python train.py --n_layer=8 --d_model=192 --n_head=3 --n_kv_head=1 --d_mlp=576 --rope_fraction=1.0 --attn_scale=0.125 --beta2=0.95 --lr_head=0.00807 --grad_clip=1.0 --warmup_steps=425 --doc_mask=false
Each number is 200 + 40 x the weight over the matrix's rms, rounded and kept within 0 to 999. Layers, rows and columns count from 0.

# q: layer 4 attention query, 192x192, rms 0.0489, rows 35-37,99-101,162-165, columns 96-191
# k: layer 4 attention key, 64x192, rms 0.049, rows 34-37, columns 96-191
q162,208,201,237,247,200,224,213,182,224,166,264,226,192,217,174,226,226,212,217,172,166,207,191,191,155,207,170,193,135,197,216,212,188,194,183,152,195,268,247,224,208,191,254,210,215,179,204,158,234,233,141,267,238,179,230,199,240,211,264,261,208,215,222,240,204,163,201,210,204,191,147,170,249,179,154,167,241,234,158,219,230,196,240,222,211,203,160,190,218,160,242,187,112,202,247,115
k34,168,185,197,202,222,205,202,215,268,151,220,203,190,222,209,255,179,222,233,215,200,173,217,109,195,209,173,167,242,160,217,156,261,199,247,221,190,221,212,191,175,258,187,214,213,183,212,185,217,164,175,179,218,173,212,233,155,142,177,190,198,242,164,172,221,204,169,210,195,213,227,231,149,228,215,154,205,231,167,254,195,191,171,169,158,211,178,148,241,199,229,169,201,158,152,236
q35,165,233,194,250,250,259,244,197,174,243,227,114,226,147,217,204,226,221,155,229,184,200,218,192,236,239,218,213,213,185,175,263,187,229,189,282,157,186,202,216,202,209,208,241,179,155,202,209,179,245,178,126,259,232,207,194,255,219,107,232,216,209,155,201,218,168,170,201,212,231,185,201,201,202,172,206,216,183,250,221,189,179,261,226,161,223,274,201,221,208,169,250,168,203,190,227
q99,229,249,203,184,208,200,189,169,226,159,178,243,150,164,179,189,210,178,232,196,186,151,209,194,182,224,189,210,232,174,217,229,211,139,181,216,225,202,200,221,175,233,232,176,160,191,172,191,213,201,186,144,220,203,115,189,195,214,187,175,249,211,173,239,156,191,184,229,191,178,182,195,237,217,171,230,197,201,253,198,152,147,137,190,212,251,203,198,182,166,214,226,177,128,186,201
q163,167,211,184,169,171,227,222,183,207,194,240,218,166,148,254,216,166,220,204,213,184,206,172,248,189,192,227,243,228,244,144,241,244,188,229,214,194,226,166,175,244,231,203,189,185,215,235,253,200,231,194,184,217,194,227,168,184,186,164,207,235,235,157,194,146,197,200,164,211,191,242,175,144,197,213,210,175,206,171,218,293,215,178,189,162,178,191,209,159,191,167,172,164,186,145,197
k35,191,222,143,237,178,204,211,321,279,182,194,156,215,232,178,202,199,217,229,208,192,157,242,169,239,197,195,200,217,165,176,165,198,108,274,144,202,165,204,180,229,215,191,177,222,182,207,207,201,159,197,264,175,167,224,154,180,152,207,231,153,167,217,204,207,186,158,242,205,259,220,238,230,268,190,189,237,219,217,214,198,180,203,193,225,153,142,248,158,184,208,139,270,175,155,205
q36,219,218,178,205,213,218,151,189,232,238,209,176,223,191,171,299,178,188,145,186,190,207,224,194,238,132,173,264,172,261,176,205,157,183,235,201,203,172,172,154,215,234,218,245,218,214,223,154,255,182,153,180,211,220,177,207,243,199,201,156,180,210,173,240,235,196,188,217,210,228,187,144,237,227,156,215,187,167,225,204,206,244,226,226,226,147,244,138,229,168,183,194,218,182,173,177
q100,128,214,188,189,180,218,233,181,204,162,225,237,170,146,234,167,234,225,212,165,233,203,197,136,186,225,202,170,214,187,147,232,175,218,180,188,221,190,197,219,225,190,205,254,152,201,175,200,166,181,206,200,206,172,209,200,148,210,203,197,221,187,229,255,169,265,205,221,240,215,200,278,201,223,236,225,176,224,218,220,216,178,190,186,248,158,282,186,217,119,160,206,173,183,191,205
q164,215,181,254,164,211,216,200,161,234,208,217,212,166,196,185,233,209,193,173,179,184,165,242,204,182,148,206,250,250,237,235,238,249,180,217,212,150,226,184,174,208,257,185,154,212,116,200,209,285,183,192,232,273,179,209,207,222,205,232,240,274,242,153,270,140,179,150,219,229,148,195,173,143,197,152,211,184,179,159,155,272,234,189,197,213,196,232,207,242,147,243,136,216,155,180,152
k36,179,261,145,222,165,246,234,267,253,127,223,229,159,230,181,201,156,230,254,230,194,208,213,213,184,148,193,223,193,263,237,221,207,177,239,170,243,216,205,179,135,233,200,203,199,182,218,179,180,174,194,215,217,237,207,228,217,202,279,141,165,199,196,140,186,199,194,232,165,175,211,251,241,125,201,139,241,144,201,274,217,205,212,215,160,153,175,219,177,194,199,235,218,249,212,226
q37,231,136,203,215,152,103,212,168,184,149,212,143,174,219,205,205,204,199,235,175,122,211,191,234,232,247,167,190,151,174,235,217,192,246,199,177,189,184,216,219,236,220,212,183,250,126,215,152,208,195,246,225,151,192,225,197,172,191,148,213,213,212,179,240,178,206,271,146,248,173,177,245,194,161,193,267,181,227,173,246,272,251,227,260,185,261,252,227,216,224,156,164,181,165,233,147
q101,196,254,258,203,187,242,233,126,159,198,184,240,193,200,186,183,179,180,207,269,141,149,188,217,202,202,196,160,176,198,169,143,263,192,199,205,166,187,190,123,211,207,162,192,143,158,266,231,213,189,232,209,201,238,212,190,202,192,253,210,190,205,187,184,185,203,253,203,185,224,172,156,263,164,170,143,198,198,152,225,210,158,194,180,182,266,193,207,214,206,212,162,241,234,116,193
q165,202,217,178,110,147,180,240,187,172,239,161,213,225,269,227,205,187,224,144,185,153,190,187,199,160,214,182,160,248,227,188,166,219,189,171,145,206,216,206,194,222,179,142,160,228,175,189,213,282,223,288,199,201,223,219,178,195,173,238,188,274,178,215,251,270,279,254,249,118,200,200,136,173,125,143,247,198,153,208,190,235,274,285,168,220,203,183,226,190,271,182,228,265,165,270,249
k37,235,197,161,261,218,222,213,219,186,259,186,170,233,159,185,149,312,189,152,215,238,171,223,229,199,214,202,157,190,217,248,187,206,204,190,258,199,219,203,176,282,213,203,207,200,214,213,199,213,185,212,214,137,139,179,182,185,314,240,178,178,158,180,139,172,203,235,255,186,219,151,140,235,226,182,164,199,245,238,181,129,204,113,174,181,212,217,225,213,161,158,152,252,106,195,178